Weights of a small transformer language model: MLP 384 GELU.
Each number is 50 + 15 x the weight over its row's rms, rounded and kept within 0 to 99. Layers, rows and columns count from 0. The size before them is the row's rms in percent of the matrix's.

# down: layer 4 MLP down (transposed), 384x96, rms 0.0893, rows 137-205, columns 48-95
# up: layer 4 MLP up, 384x96, rms 0.0888, rows 138-206, columns 48-95
down137 100:64 62 30 29 63 67 33 37 58 04 47 65 58 69 47 52 49 43 44 40 67 51 40 42 62 62 42 79 43 77 28 39 83 38 59 37 50 57 51 63 39 37 50 65 47 75 32 56
up138 098:50 42 60 50 55 51 54 44 55 90 53 67 41 27 72 48 57 34 42 41 44 67 27 37 40 38 20 46 34 67 42 57 59 55 66 70 66 37 43 30 52 47 40 41 68 80 55 48
down138 095:24 39 56 15 56 48 69 53 42 61 46 33 55 37 63 59 50 43 58 51 52 70 64 48 26 42 20 44 59 19 64 49 54 41 50 36 38 77 69 26 43 39 40 32 65 66 47 76
up139 097:50 38 10 57 50 50 26 23 48 59 34 56 37 71 48 48 45 33 79 34 60 47 28 60 43 54 27 33 56 28 64 61 33 42 40 53 52 50 36 26 40 35 52 45 48 58 38 73
down139 098:37 61 55 50 36 58 61 73 40 29 39 37 51 49 48 67 46 54 46 30 34 50 29 49 47 52 52 63 55 36 35 88 44 49 41 70 34 33 54 30 72 67 61 65 54 60 69 82
up140 097:53 49 52 42 41 79 27 88 42 51 41 58 58 21 38 51 18 61 55 41 48 70 22 70 41 62 46 61 39 28 49 41 60 48 58 44 51 71 34 35 38 55 52 64 39 79 51 31
down140 101:65 50 46 20 42 43 45 26 47 79 44 47 42 47 58 56 55 36 25 66 56 51 75 43 47 90 46 52 32 62 80 48 45 76 26 76 46 36 63 49 72 61 57 29 42 56 81 53
up141 095:52 43 62 59 33 99 47 68 69 58 43 58 43 75 34 43 57 40 42 50 34 27 66 50 58 71 21 46 58 39 38 45 69 73 55 48 53 50 63 61 29 65 40 54 48 37 56 44
down141 097:65 39 63 36 72 62 52 19 73 43 50 54 54 57 59 65 62 23 29 32 43 61 56 33 28 48 47 64 60 44 56 59 57 47 35 38 38 23 43 18 39 68 74 47 42 26 36 54
up142 098:49 49 59 35 29 55 53 61 45 35 26 45 52 57 80 53 47 51 53 33 18 40 59 37 48 47 59 04 59 69 86 48 56 78 30 46 60 54 63 34 50 49 29 16 40 52 63 57
down142 104:42 66 66 49 63 42 52 36 13 46 30 44 56 79 56 60 52 89 54 39 31 49 58 26 68 63 42 71 29 57 36 46 61 54 57 48 37 26 66 59 64 48 36 39 58 32 31 58
up143 099:12 68 34 45 40 53 78 42 38 65 42 60 45 64 46 32 46 37 53 44 51 39 52 25 43 82 67 52 77 28 44 42 59 22 31 27 45 47 43 44 60 28 60 39 55 28 40 50
down143 092:78 52 45 55 49 31 58 36 77 67 59 47 71 10 35 53 50 57 58 51 43 61 53 78 83 36 49 15 58 49 73 28 48 67 52 56 70 76 57 65 50 51 34 45 70 30 49 58
up144 108:69 68 69 34 44 48 25 57 66 52 54 36 64 40 57 31 43 47 60 65 48 48 52 65 58 49 71 48 75 40 57 61 24 60 26 68 64 64 71 53 57 58 42 27 22 67 67 10
down144 102:46 32 50 47 44 71 56 66 25 37 55 55 49 38 67 48 81 51 39 35 55 13 59 70 54 45 50 68 41 65 44 42 52 49 40 60 32 83 23 50 82 32 63 59 38 59 46 46
up145 091:75 62 43 49 44 68 47 95 53 56 57 62 65 41 51 40 54 38 55 33 72 27 48 49 74 63 69 59 58 55 29 56 42 50 42 68 49 47 63 37 46 74 48 42 30 46 39 44
down145 095:63 45 65 53 70 49 31 51 40 36 54 49 47 68 60 33 57 43 48 54 44 29 41 35 26 78 34 61 28 72 45 70 34 48 30 50 59 53 51 68 58 41 67 69 58 56 63 59
up146 103:12 50 50 50 61 53 63 46 61 65 50 49 47 82 43 76 49 36 35 44 58 76 82 57 58 12 50 48 58 62 74 67 54 62 45 74 40 31 44 41 60 83 24 46 47 54 47 44
down146 095:56 44 63 53 41 63 43 57 38 46 56 53 68 84 47 66 40 19 48 55 37 53 54 38 47 55 57 60 40 39 66 78 32 44 30 69 70 29 20 27 66 60 40 57 78 18 40 57
up147 090:71 79 33 70 56 80 58 61 51 45 25 25 35 16 34 55 54 59 49 52 40 37 40 47 63 60 56 58 66 72 32 49 42 78 39 28 54 73 54 62 43 34 42 58 47 49 60 45
down147 092:58 33 82 23 49 75 38 48 46 43 51 44 32 55 60 76 63 63 50 53 43 55 44 71 59 19 41 46 41 58 56 49 43 69 34 60 42 43 48 43 63 36 40 37 61 39 46 79
up148 098:18 45 55 45 46 41 66 48 78 52 59 31 57 61 51 17 39 62 44 51 52 51 72 49 82 62 21 49 73 52 30 54 49 49 59 49 50 50 47 47 55 43 36 45 68 66 51 68
down148 095:69 45 53 38 60 67 71 35 87 75 35 60 42 33 66 37 27 61 51 36 57 73 84 48 65 80 36 50 50 19 52 29 42 42 50 21 71 56 54 60 39 61 71 54 31 37 73 35
up149 102:25 59 47 38 11 56 39 36 49 47 25 78 32 56 68 33 70 38 72 33 43 66 56 51 40 42 43 54 45 75 42 52 37 40 67 32 52 41 56 44 48 50 49 73 75 36 33 35
down149 099:32 61 54 58 48 62 41 35 50 51 27 52 08 24 52 48 76 45 53 47 58 38 64 40 30 56 49 30 55 90 51 52 56 44 41 50 52 25 58 17 63 56 61 50 72 36 54 31
up150 111:49 19 66 34 72 44 60 60 41 42 53 51 42 37 36 43 47 35 59 71 59 59 39 39 50 28 55 53 30 91 48 40 68 69 40 69 64 35 42 42 66 48 44 45 53 64 45 40
down150 098:60 55 57 12 58 36 38 50 38 45 63 38 81 48 34 52 77 40 49 42 72 43 38 32 53 46 58 43 49 83 60 31 74 59 56 58 45 48 36 45 50 50 83 53 39 59 36 03
up151 100:34 58 24 30 52 54 16 62 65 77 52 50 46 48 74 85 48 48 36 35 52 83 53 46 43 45 38 39 62 80 30 55 41 72 43 65 64 17 33 59 59 29 34 43 47 49 36 41
down151 096:42 40 60 62 47 67 63 43 54 52 44 81 55 43 52 54 52 42 26 46 27 57 75 53 69 72 59 72 59 45 50 35 49 58 43 68 45 13 22 48 74 34 17 33 82 67 23 53
up152 111:58 73 47 52 65 63 38 77 65 44 61 58 19 46 44 60 42 41 42 43 52 44 35 62 53 45 71 40 34 68 35 31 79 56 16 70 44 71 41 45 60 73 17 63 32 48 51 38
down152 109:66 57 68 38 45 46 51 57 26 46 46 58 43 50 44 34 65 55 34 44 53 62 45 77 31 65 54 43 67 59 59 44 55 35 46 38 49 65 72 61 17 68 71 64 60 43 46 00
up153 099:57 64 57 63 43 27 43 51 43 60 57 41 27 65 41 39 59 53 24 40 34 50 21 46 56 26 59 70 63 39 51 57 37 31 38 25 57 29 58 52 47 57 59 44 67 67 32 57
down153 113:29 75 72 46 26 55 43 60 47 36 41 84 58 57 61 50 66 36 49 29 55 44 25 38 37 56 67 44 62 29 54 52 58 49 25 22 50 54 51 48 47 41 70 41 76 25 45 54
up154 104:44 47 56 60 67 41 43 49 31 58 55 50 53 59 63 27 59 42 68 57 40 79 79 43 26 56 52 49 42 20 39 67 85 50 58 65 75 39 68 52 43 56 63 49 54 34 61 55
down154 113:36 58 59 57 89 64 67 54 51 50 23 58 38 51 39 64 84 70 49 65 44 72 45 51 54 52 49 53 45 36 60 49 46 42 29 38 51 59 56 53 11 36 56 66 60 66 52 56
up155 107:19 52 68 65 44 41 51 52 40 51 16 49 46 54 40 49 46 62 45 58 51 44 50 70 37 36 62 57 55 13 28 48 58 58 47 58 62 45 66 44 36 43 52 46 78 52 50 46
down155 110:32 72 51 47 46 47 39 48 50 67 22 37 34 59 50 19 37 72 51 28 75 68 59 68 62 62 45 44 47 55 56 59 38 62 70 41 16 76 49 52 94 37 43 35 44 21 43 68
up156 103:21 62 46 34 47 41 36 44 62 51 35 39 43 67 49 58 63 44 51 68 59 34 68 35 47 50 37 53 25 27 67 75 62 51 57 36 36 45 63 52 46 70 56 59 58 71 32 20
down156 101:53 43 39 83 59 43 47 26 67 32 34 67 46 52 56 65 73 43 16 29 59 58 60 48 51 34 41 48 71 34 34 33 42 58 37 51 59 58 57 30 29 72 49 54 72 57 49 50
up157 080:65 62 79 60 48 43 63 23 58 38 52 72 56 55 48 71 44 54 60 59 41 34 38 48 55 57 47 02 45 29 50 54 50 64 32 52 60 30 55 51 58 31 65 32 40 46 30 44
down157 087:47 36 35 65 49 50 61 66 80 71 47 16 54 29 41 36 32 07 45 27 52 61 49 58 29 54 66 57 76 64 52 53 47 40 85 37 24 56 49 31 22 43 42 55 47 34 39 47
up158 108:48 43 49 54 30 33 68 45 44 53 51 36 67 42 36 64 59 38 47 46 40 60 61 48 66 35 54 57 47 50 38 46 26 47 49 50 72 45 65 48 43 36 51 61 54 60 48 43
down158 101:47 60 40 59 61 72 63 48 60 63 41 43 63 31 53 65 33 68 43 73 20 61 21 27 68 69 64 34 34 40 61 74 16 52 25 58 69 37 46 43 65 64 63 51 63 36 56 48
up159 105:53 65 52 15 81 55 40 55 34 52 21 64 63 65 66 59 60 44 61 59 49 77 58 48 62 43 55 48 49 43 81 47 71 54 33 56 76 37 49 28 72 48 37 60 41 52 43 34
down159 100:38 65 64 55 55 43 50 60 32 51 44 49 55 70 70 62 33 41 45 44 66 59 77 48 38 71 83 35 16 41 48 27 39 81 71 58 58 68 61 52 46 54 41 52 45 37 54 73
up160 084:42 67 67 62 61 66 30 73 49 68 41 60 37 40 58 43 48 62 37 29 38 38 70 62 45 31 63 58 38 49 53 34 57 50 89 57 69 34 57 22 45 50 29 28 60 40 35 47
down160 089:47 30 70 40 49 47 43 41 69 52 50 46 53 45 42 59 46 62 50 44 40 47 64 52 72 57 62 62 15 44 45 53 82 51 68 61 31 52 48 77 51 42 66 46 28 57 59 74
up161 101:40 11 45 83 41 50 48 46 59 67 24 53 49 38 74 42 49 53 39 52 68 23 77 41 44 42 62 52 57 54 61 43 51 38 58 71 48 51 39 43 46 57 54 26 50 61 24 33
down161 102:62 47 65 60 49 53 44 67 45 62 70 67 36 59 72 63 49 58 49 30 63 10 76 42 60 28 43 76 50 37 36 60 59 57 24 43 27 48 70 76 71 44 58 56 58 52 46 34
up162 105:36 46 58 42 94 56 63 83 49 56 70 37 31 53 48 64 54 52 32 59 56 42 41 37 33 37 38 52 70 28 25 49 47 24 27 60 52 48 49 44 46 49 67 39 31 59 21 35
down162 107:38 54 45 36 69 44 51 56 14 05 54 65 49 52 54 63 74 65 71 72 40 36 35 57 30 55 72 38 49 42 41 32 62 63 37 75 51 50 63 25 50 60 39 45 30 39 64 66
up163 092:49 70 40 49 60 45 44 35 74 63 47 57 53 77 45 40 30 20 79 46 53 28 53 40 44 50 51 33 57 63 18 55 58 80 43 65 67 50 36 54 43 41 36 39 57 56 40 45
down163 091:45 52 30 76 30 54 70 52 52 53 26 48 66 24 44 46 63 51 45 41 28 57 61 73 66 32 10 72 33 39 36 68 46 48 57 48 29 59 49 71 66 54 63 51 46 34 51 55
up164 106:31 60 24 69 54 62 53 33 59 66 48 58 27 55 57 43 55 59 52 60 22 72 48 09 53 55 55 33 67 35 28 48 73 51 53 64 56 46 60 57 59 34 64 48 59 39 65 39
down164 103:55 44 38 77 52 43 51 48 63 37 55 65 53 47 60 13 51 79 33 56 31 48 53 62 59 60 48 37 52 42 58 61 32 75 66 72 57 59 70 27 53 38 50 55 72 65 49 57
up165 103:52 16 40 37 77 49 29 46 53 66 50 44 68 79 69 44 22 45 44 55 10 41 14 64 54 81 43 52 53 51 36 70 55 54 71 58 48 36 66 36 45 67 68 43 61 59 41 74
down165 102:50 64 31 53 53 73 63 58 96 42 35 60 55 48 44 49 01 51 31 27 57 41 53 50 59 55 41 62 62 62 71 61 37 62 80 44 52 47 62 48 83 66 34 58 49 66 39 40
up166 111:64 52 50 38 67 53 43 66 24 59 61 54 67 48 54 30 53 58 59 57 43 47 24 52 50 56 36 27 30 19 33 89 55 66 42 54 85 50 78 45 40 64 44 48 22 66 65 68
down166 092:54 45 57 48 64 35 52 53 66 58 57 39 55 40 52 56 22 77 51 74 45 67 46 57 16 74 20 60 65 48 59 51 46 54 34 20 58 53 60 49 51 38 36 46 67 31 16 48
up167 105:45 31 49 51 57 69 49 85 45 71 54 48 52 56 55 61 60 44 24 53 36 71 69 54 42 79 81 50 73 16 39 42 59 30 40 51 58 45 56 36 43 38 64 52 69 58 84 53
down167 110:56 59 35 44 52 58 48 65 87 33 21 58 41 59 54 30 41 72 40 38 57 38 56 47 43 54 57 52 57 47 30 62 36 34 45 66 56 57 61 55 63 42 51 57 60 60 41 35
up168 092:33 49 40 36 56 57 37 63 43 57 30 38 58 57 20 48 45 28 80 33 60 41 47 44 52 33 51 26 58 62 66 66 60 54 44 48 41 30 75 41 61 60 44 61 35 56 22 39
down168 088:32 34 60 52 57 44 62 36 85 35 54 47 37 43 33 60 47 76 27 52 64 39 54 68 34 49 58 65 74 52 57 25 52 42 53 12 33 76 08 46 66 60 44 58 72 61 39 18
up169 112:75 44 44 35 28 61 68 56 61 49 40 34 44 32 52 57 49 42 16 75 21 46 62 49 31 37 36 60 50 49 15 59 36 74 28 40 53 45 35 50 48 58 25 33 37 58 50 51
down169 108:49 56 50 35 49 51 43 50 80 60 36 41 38 46 39 62 65 69 46 61 57 74 49 46 30 60 49 53 50 53 48 56 11 48 70 74 70 26 32 48 29 45 51 47 84 12 47 64
up170 107:46 37 48 46 54 71 44 66 42 45 17 52 60 32 26 34 57 45 56 62 58 44 56 74 09 31 41 35 34 49 25 56 42 72 29 74 72 56 79 48 17 56 52 36 34 52 57 57
down170 101:52 67 67 35 20 46 58 41 27 55 45 37 46 67 51 64 44 61 41 59 64 50 45 36 63 35 76 48 77 35 48 23 69 61 52 42 48 54 74 57 61 57 41 55 75 17 35 38
up171 108:70 48 52 68 64 48 65 39 30 55 55 51 56 62 37 84 68 22 64 26 30 31 36 45 58 50 44 43 43 29 90 72 50 67 38 58 36 55 64 56 07 75 54 54 48 39 60 35
down171 104:58 37 67 71 70 44 44 54 65 66 50 59 42 32 38 40 73 34 57 61 58 62 77 46 31 59 57 48 59 66 43 75 45 64 67 42 44 48 77 36 26 31 48 49 54 50 83 53
up172 112:11 60 43 63 41 50 33 36 72 19 57 38 33 24 42 57 50 45 28 54 58 53 39 49 59 52 57 44 60 77 39 35 61 37 59 58 35 42 52 30 75 48 40 37 61 43 34 43
down172 125:23 54 52 58 52 44 47 55 94 00 66 37 47 43 61 45 43 57 57 58 75 51 44 60 49 80 36 39 56 78 38 24 67 46 31 53 45 52 78 65 69 36 44 71 47 34 39 48
up173 116:78 73 48 40 62 65 41 70 09 47 44 62 49 56 68 38 54 62 77 49 23 53 36 62 42 54 55 66 76 55 48 67 49 60 50 61 76 71 74 27 70 31 65 41 59 47 61 56
down173 107:82 69 70 36 51 61 50 61 15 50 41 44 51 38 39 59 68 27 48 37 42 43 37 50 65 66 29 42 59 64 45 62 44 62 18 40 67 45 64 50 54 58 69 36 57 74 14 37
up174 103:18 61 64 61 45 72 42 36 61 19 65 47 33 45 43 51 41 66 32 62 68 76 62 42 77 55 41 30 54 77 49 40 83 33 39 53 57 12 43 35 61 56 53 41 49 37 64 63
down174 105:37 53 48 47 24 50 29 29 88 24 73 52 67 55 39 54 51 27 15 54 56 54 51 48 54 61 31 38 56 66 47 52 43 28 32 66 77 28 60 57 68 46 52 44 42 28 53 58
up175 100:77 40 47 34 42 57 52 37 25 47 48 62 29 56 51 37 67 49 43 72 49 78 28 50 60 66 48 57 64 77 70 54 48 45 66 56 37 44 36 42 34 29 37 28 53 60 58 32
down175 093:51 47 24 32 07 52 45 62 32 21 76 65 36 49 42 20 61 38 49 65 48 48 09 74 34 44 28 50 51 70 26 64 53 59 58 40 41 48 57 39 70 54 16 56 66 50 55 52
up176 106:56 17 51 46 43 14 49 36 14 49 43 63 46 60 62 35 56 40 68 53 72 54 54 58 48 37 37 64 75 31 47 83 42 16 33 70 54 25 50 24 34 46 67 49 51 54 41 52
down176 120:29 37 34 71 59 37 54 44 15 43 39 36 49 61 77 36 61 65 80 56 56 31 37 43 60 27 26 68 34 50 31 50 49 31 59 37 51 60 56 50 69 62 65 51 49 57 44 26
up177 098:50 37 51 27 61 21 57 43 38 72 30 11 50 51 51 13 57 46 54 22 38 61 32 38 53 23 52 57 36 41 36 41 66 42 55 73 44 32 62 28 33 41 74 29 55 53 35 54
down177 111:54 00 31 40 73 50 54 38 22 77 50 13 75 62 48 50 60 25 60 56 47 41 49 41 66 29 51 51 48 55 39 36 43 47 51 79 53 45 45 37 67 44 42 43 62 31 45 43
up178 105:59 61 37 51 56 58 53 62 66 59 46 48 22 32 67 67 52 26 79 55 38 48 38 64 51 65 52 24 56 34 43 42 88 35 45 62 58 73 74 53 60 54 66 57 46 53 44 25
down178 107:70 50 38 57 56 49 48 60 24 56 58 48 67 61 35 82 74 58 43 56 50 55 63 39 53 37 29 52 52 53 09 51 27 37 71 41 23 73 84 33 49 38 32 49 77 29 27 49
up179 115:65 75 29 37 71 34 37 19 59 53 51 46 35 36 62 53 54 33 33 83 46 54 44 80 22 48 45 50 55 56 60 26 45 38 27 60 48 48 47 48 51 57 49 61 75 50 44 59
down179 104:55 48 40 46 41 37 44 46 40 44 49 44 29 41 76 73 53 67 26 93 45 49 53 46 88 38 85 48 55 26 25 46 47 57 25 49 61 32 54 58 49 45 44 44 55 41 62 36
up180 100:38 17 52 33 75 31 26 77 35 48 58 36 64 44 39 12 45 47 56 67 63 60 30 49 39 37 51 33 35 43 59 63 66 44 59 81 79 52 49 41 45 17 64 57 64 61 49 26
down180 102:53 50 75 25 73 38 64 38 36 49 56 51 36 43 70 49 51 46 17 24 66 47 56 56 43 79 61 42 22 46 60 37 65 30 27 19 58 53 44 49 55 49 53 27 64 25 51 51
up181 115:31 60 56 88 55 19 44 52 65 30 35 37 41 50 53 39 56 43 51 57 25 54 71 30 57 54 42 61 55 22 39 44 50 41 31 33 28 42 49 44 34 33 50 46 80 52 34 47
down181 103:54 68 16 30 11 82 63 69 34 51 55 31 53 83 58 41 68 43 57 44 40 51 45 56 38 53 59 50 54 41 47 47 58 61 27 44 43 39 69 40 61 68 33 40 43 80 50 60
up182 093:73 36 54 58 41 59 43 73 55 37 40 08 41 52 56 65 69 55 56 43 56 36 82 43 53 43 40 47 45 51 77 84 72 48 68 73 45 26 49 50 32 65 49 49 36 42 09 51
down182 090:30 62 43 58 33 64 45 45 33 56 68 33 47 27 45 51 29 54 47 61 72 67 56 46 33 46 69 44 55 45 40 68 89 17 50 57 18 71 47 31 82 43 69 43 58 44 37 63
up183 100:67 57 43 61 71 63 34 53 38 37 63 77 72 78 31 56 62 49 34 80 31 44 21 54 56 54 55 27 50 70 50 31 53 47 48 77 66 57 57 56 36 40 51 36 43 32 40 54
down183 101:57 50 28 49 68 26 59 50 43 47 22 34 34 62 49 56 35 66 68 56 70 67 43 56 55 53 42 50 76 51 56 59 48 70 47 49 28 50 56 43 67 47 58 55 24 50 46 39
up184 110:49 53 70 42 41 47 46 50 18 60 49 52 48 70 36 53 34 57 87 35 33 60 40 23 70 10 14 43 61 46 26 76 62 43 56 81 61 22 26 45 37 37 38 36 50 53 81 53
down184 103:23 60 55 51 45 66 50 38 14 47 35 51 55 39 40 38 34 36 59 38 53 71 57 37 68 34 22 56 65 42 37 29 59 63 89 58 47 48 48 82 57 40 52 41 41 59 73 59
up185 093:53 42 58 49 68 37 49 42 36 58 55 12 35 40 31 26 55 41 64 51 48 37 77 30 72 40 50 71 50 62 64 51 68 63 39 66 52 26 68 58 22 54 31 50 65 73 54 48
down185 097:53 54 55 50 54 53 47 57 69 90 37 44 18 42 53 30 51 65 47 48 50 43 55 25 56 26 50 65 32 57 43 49 51 42 36 57 71 56 49 64 38 63 82 21 38 60 73 57
up186 101:44 53 59 57 54 51 48 51 55 43 52 57 22 31 45 41 45 40 35 43 51 44 49 58 34 36 53 40 76 54 47 59 60 61 28 42 46 45 43 56 64 38 59 71 77 87 68 28
down186 096:66 43 30 43 43 48 65 65 93 32 58 73 61 96 59 61 29 53 57 54 75 59 51 40 44 52 72 45 71 72 66 59 36 34 62 54 32 52 57 61 45 61 48 37 74 31 54 48
up187 104:34 31 68 64 49 35 34 48 57 47 72 27 33 59 33 58 21 78 29 62 36 31 65 39 50 65 45 44 46 55 65 47 75 37 47 70 39 54 63 44 66 38 53 78 39 68 28 59
down187 101:43 53 51 55 49 70 53 36 59 22 56 20 43 64 47 63 49 45 21 53 30 26 44 55 66 68 37 43 51 29 46 53 79 61 79 38 51 60 50 53 62 53 71 55 49 30 58 56
up188 083:31 76 29 36 67 59 66 78 59 40 58 50 43 89 63 25 47 38 36 40 44 48 61 76 81 53 43 61 33 54 67 59 77 27 64 38 49 75 26 28 38 62 55 33 31 53 53 62
down188 088:70 28 43 60 28 59 46 39 58 54 28 49 36 43 52 61 64 71 58 21 46 54 48 46 39 37 42 42 54 27 65 56 37 71 88 52 63 45 83 66 60 46 63 53 86 44 77 45
up189 098:67 60 48 56 50 55 35 60 39 57 59 60 61 80 27 67 37 63 64 70 47 56 31 54 68 68 35 39 42 13 26 63 90 71 48 77 45 58 48 45 57 55 60 50 69 39 48 42
down189 095:42 75 56 54 39 60 61 34 36 63 61 41 37 21 68 53 69 72 32 46 76 43 59 66 41 34 62 38 48 73 60 69 60 34 44 47 61 49 42 57 41 41 53 51 38 39 48 20
up190 100:38 41 43 70 44 76 30 40 38 47 50 30 44 71 69 42 38 53 54 71 49 50 66 50 69 53 31 41 62 47 62 51 52 31 53 58 25 14 51 44 43 33 54 33 68 58 40 61
down190 091:47 45 34 67 20 48 48 41 67 52 42 51 35 71 16 25 44 44 56 67 49 53 86 45 52 62 73 73 32 53 57 44 40 25 66 53 41 35 46 50 53 43 55 59 22 60 39 43
up191 101:52 36 71 53 65 44 47 54 49 35 74 33 78 64 65 39 70 16 57 68 33 80 39 85 59 47 36 35 55 44 69 69 55 58 55 75 61 53 42 30 37 52 37 44 39 39 40 62
down191 120:56 52 68 59 74 47 58 38 23 58 58 57 47 83 26 48 60 43 26 64 48 74 52 37 26 42 40 46 62 71 59 74 80 78 63 35 64 30 53 55 52 73 34 51 26 60 55 69
up192 098:37 48 24 44 57 41 57 59 41 55 70 45 48 49 81 55 57 64 53 43 44 40 37 14 22 49 08 46 63 27 42 53 54 36 61 82 29 39 41 56 63 61 54 48 56 52 41 39
down192 090:56 15 39 67 56 54 34 49 50 73 61 36 63 62 49 65 57 26 69 42 57 47 63 40 48 67 77 50 54 49 67 21 40 53 56 43 61 61 17 41 51 23 56 57 51 44 77 34
up193 100:33 72 43 41 58 16 72 30 56 51 60 54 53 53 61 63 52 48 07 55 44 36 44 61 33 59 58 42 67 60 70 45 60 53 21 56 32 46 72 28 60 63 76 29 30 79 38 63
down193 107:51 61 35 52 51 38 68 59 82 49 48 70 53 49 53 33 00 62 61 28 42 53 45 38 38 60 15 38 30 81 80 58 57 64 36 78 55 48 39 40 65 69 59 55 46 48 49 41
up194 089:52 38 54 61 66 62 32 40 13 49 51 29 47 37 66 47 75 40 68 51 26 61 48 60 71 59 55 75 44 67 66 72 72 36 46 65 37 59 57 44 42 66 43 37 61 50 60 65
down194 090:48 27 51 55 56 76 69 44 15 36 59 64 33 23 62 63 28 30 54 59 42 43 23 59 43 66 58 39 38 65 45 61 65 43 63 58 45 32 36 49 65 26 45 47 53 36 56 35
up195 104:61 12 39 32 38 35 50 33 29 56 54 50 57 69 86 33 47 41 34 22 32 54 41 46 55 56 55 37 78 62 55 27 75 55 72 74 43 65 49 44 39 68 64 74 38 34 71 31
down195 098:50 37 62 71 30 42 27 40 23 37 66 83 39 68 34 54 56 37 43 55 26 61 45 50 57 47 56 37 38 62 42 44 50 45 79 40 54 60 48 76 71 53 37 53 36 20 66 77
up196 094:27 53 69 41 28 62 54 38 43 38 60 75 48 61 45 42 46 63 60 72 26 64 47 29 50 50 55 16 27 50 38 18 62 54 61 53 56 72 63 63 26 80 28 41 47 54 60 42
down196 093:51 35 51 45 65 40 69 78 22 43 66 69 32 53 71 11 53 35 38 44 43 39 69 73 36 63 76 52 49 80 44 22 38 70 44 43 41 28 49 68 34 72 48 76 50 52 46 57
up197 096:30 66 39 23 62 27 42 44 36 68 49 55 54 43 75 36 48 48 39 48 57 44 72 37 89 39 36 22 32 56 45 54 47 48 48 50 50 44 71 53 23 51 36 56 71 50 36 72
down197 096:65 52 70 09 62 54 57 58 60 40 48 41 23 55 42 70 20 56 56 64 72 52 58 42 59 40 56 67 34 13 41 46 40 32 62 45 33 67 61 46 45 28 46 51 73 46 55 29
up198 099:74 29 60 58 35 54 41 40 51 44 25 48 41 44 73 42 70 42 30 49 54 66 13 25 44 60 43 58 51 28 62 75 70 33 56 25 53 43 49 37 39 52 55 44 44 72 36 38
down198 090:51 65 63 46 62 41 72 53 59 65 42 65 52 53 27 62 26 67 62 47 50 60 85 68 71 52 45 59 58 51 57 40 33 75 28 19 38 46 38 49 55 56 36 64 63 48 71 19
up199 087:54 65 37 44 61 58 45 62 48 49 52 59 58 67 45 52 69 45 60 43 63 49 50 44 29 53 42 31 52 48 49 35 43 62 54 46 52 32 76 60 69 67 49 72 24 34 60 16
down199 094:18 47 47 65 37 58 42 68 47 50 48 51 74 59 62 36 58 41 58 46 26 51 35 68 48 68 25 91 49 13 57 62 44 46 83 29 25 60 34 44 47 49 38 51 43 57 65 65
up200 100:46 73 39 28 55 40 39 31 64 58 75 40 49 38 38 36 41 49 50 52 65 34 32 51 26 46 58 40 45 19 57 44 63 52 57 66 31 64 66 37 26 63 61 70 35 40 62 53
down200 095:40 28 37 28 47 38 36 45 49 58 43 34 40 54 63 62 62 34 47 51 49 46 69 43 35 48 55 56 40 40 55 54 40 35 47 57 19 64 51 57 48 57 69 60 58 47 55 73
up201 084:61 50 64 39 74 50 46 60 57 57 70 50 64 50 69 22 32 30 31 71 26 47 58 70 31 52 26 56 60 38 56 46 40 37 32 54 47 26 36 36 47 21 57 38 34 44 60 63
down201 078:38 48 44 56 38 55 46 40 74 80 18 46 38 42 30 42 39 89 35 41 56 53 58 27 41 12 64 88 42 81 37 48 59 60 59 21 69 76 40 56 59 70 27 45 46 23 53 68
up202 095:75 59 62 28 48 56 41 68 16 34 41 33 54 46 51 43 43 35 50 29 20 37 43 62 42 24 15 49 50 60 65 59 18 47 44 34 71 46 34 36 44 45 41 21 43 50 40 51
down202 113:82 46 63 71 62 49 78 63 24 44 17 54 70 67 29 45 95 51 55 46 34 46 77 68 53 36 39 55 50 42 68 45 39 63 51 34 46 40 44 38 63 38 58 67 45 32 44 39
up203 107:54 35 28 70 32 64 40 56 43 50 45 65 43 68 26 48 31 41 39 43 39 40 52 57 50 74 54 55 42 66 71 43 71 77 27 41 31 49 47 45 62 76 65 30 59 60 45 41
down203 111:56 49 50 27 36 54 39 60 74 38 20 74 37 63 47 44 64 58 57 56 75 48 75 49 31 54 77 81 55 40 31 60 32 43 36 33 34 66 29 67 52 31 22 61 74 49 40 32
up204 093:37 35 62 75 14 57 41 50 68 66 46 40 36 42 40 59 31 60 53 38 46 52 64 42 60 52 46 55 40 40 64 19 55 69 33 62 28 59 44 44 50 27 54 39 99 37 57 43
down204 089:58 58 55 57 86 36 37 60 49 21 52 65 25 56 68 60 67 45 39 43 41 29 66 59 65 45 68 61 51 31 20 70 60 38 37 39 39 66 36 45 66 52 55 53 29 27 54 61
up205 102:66 56 35 64 58 72 32 53 41 53 53 58 36 46 21 60 53 46 71 41 41 66 59 48 49 54 29 40 45 38 43 54 00 74 44 78 48 43 52 48 39 48 63 48 64 58 66 43
down205 100:71 55 52 36 56 38 50 57 53 22 59 71 67 37 45 70 53 58 44 43 79 25 35 78 37 75 31 29 50 38 41 31 41 47 42 32 50 48 46 60 49 54 56 63 74 37 26 61
up206 109:39 40 64 31 33 78 51 44 28 69 25 46 89 51 53 54 55 32 61 70 37 63 51 38 40 52 05 44 49 46 52 33 29 46 35 64 54 72 27 42 37 43 26 26 66 57 39 62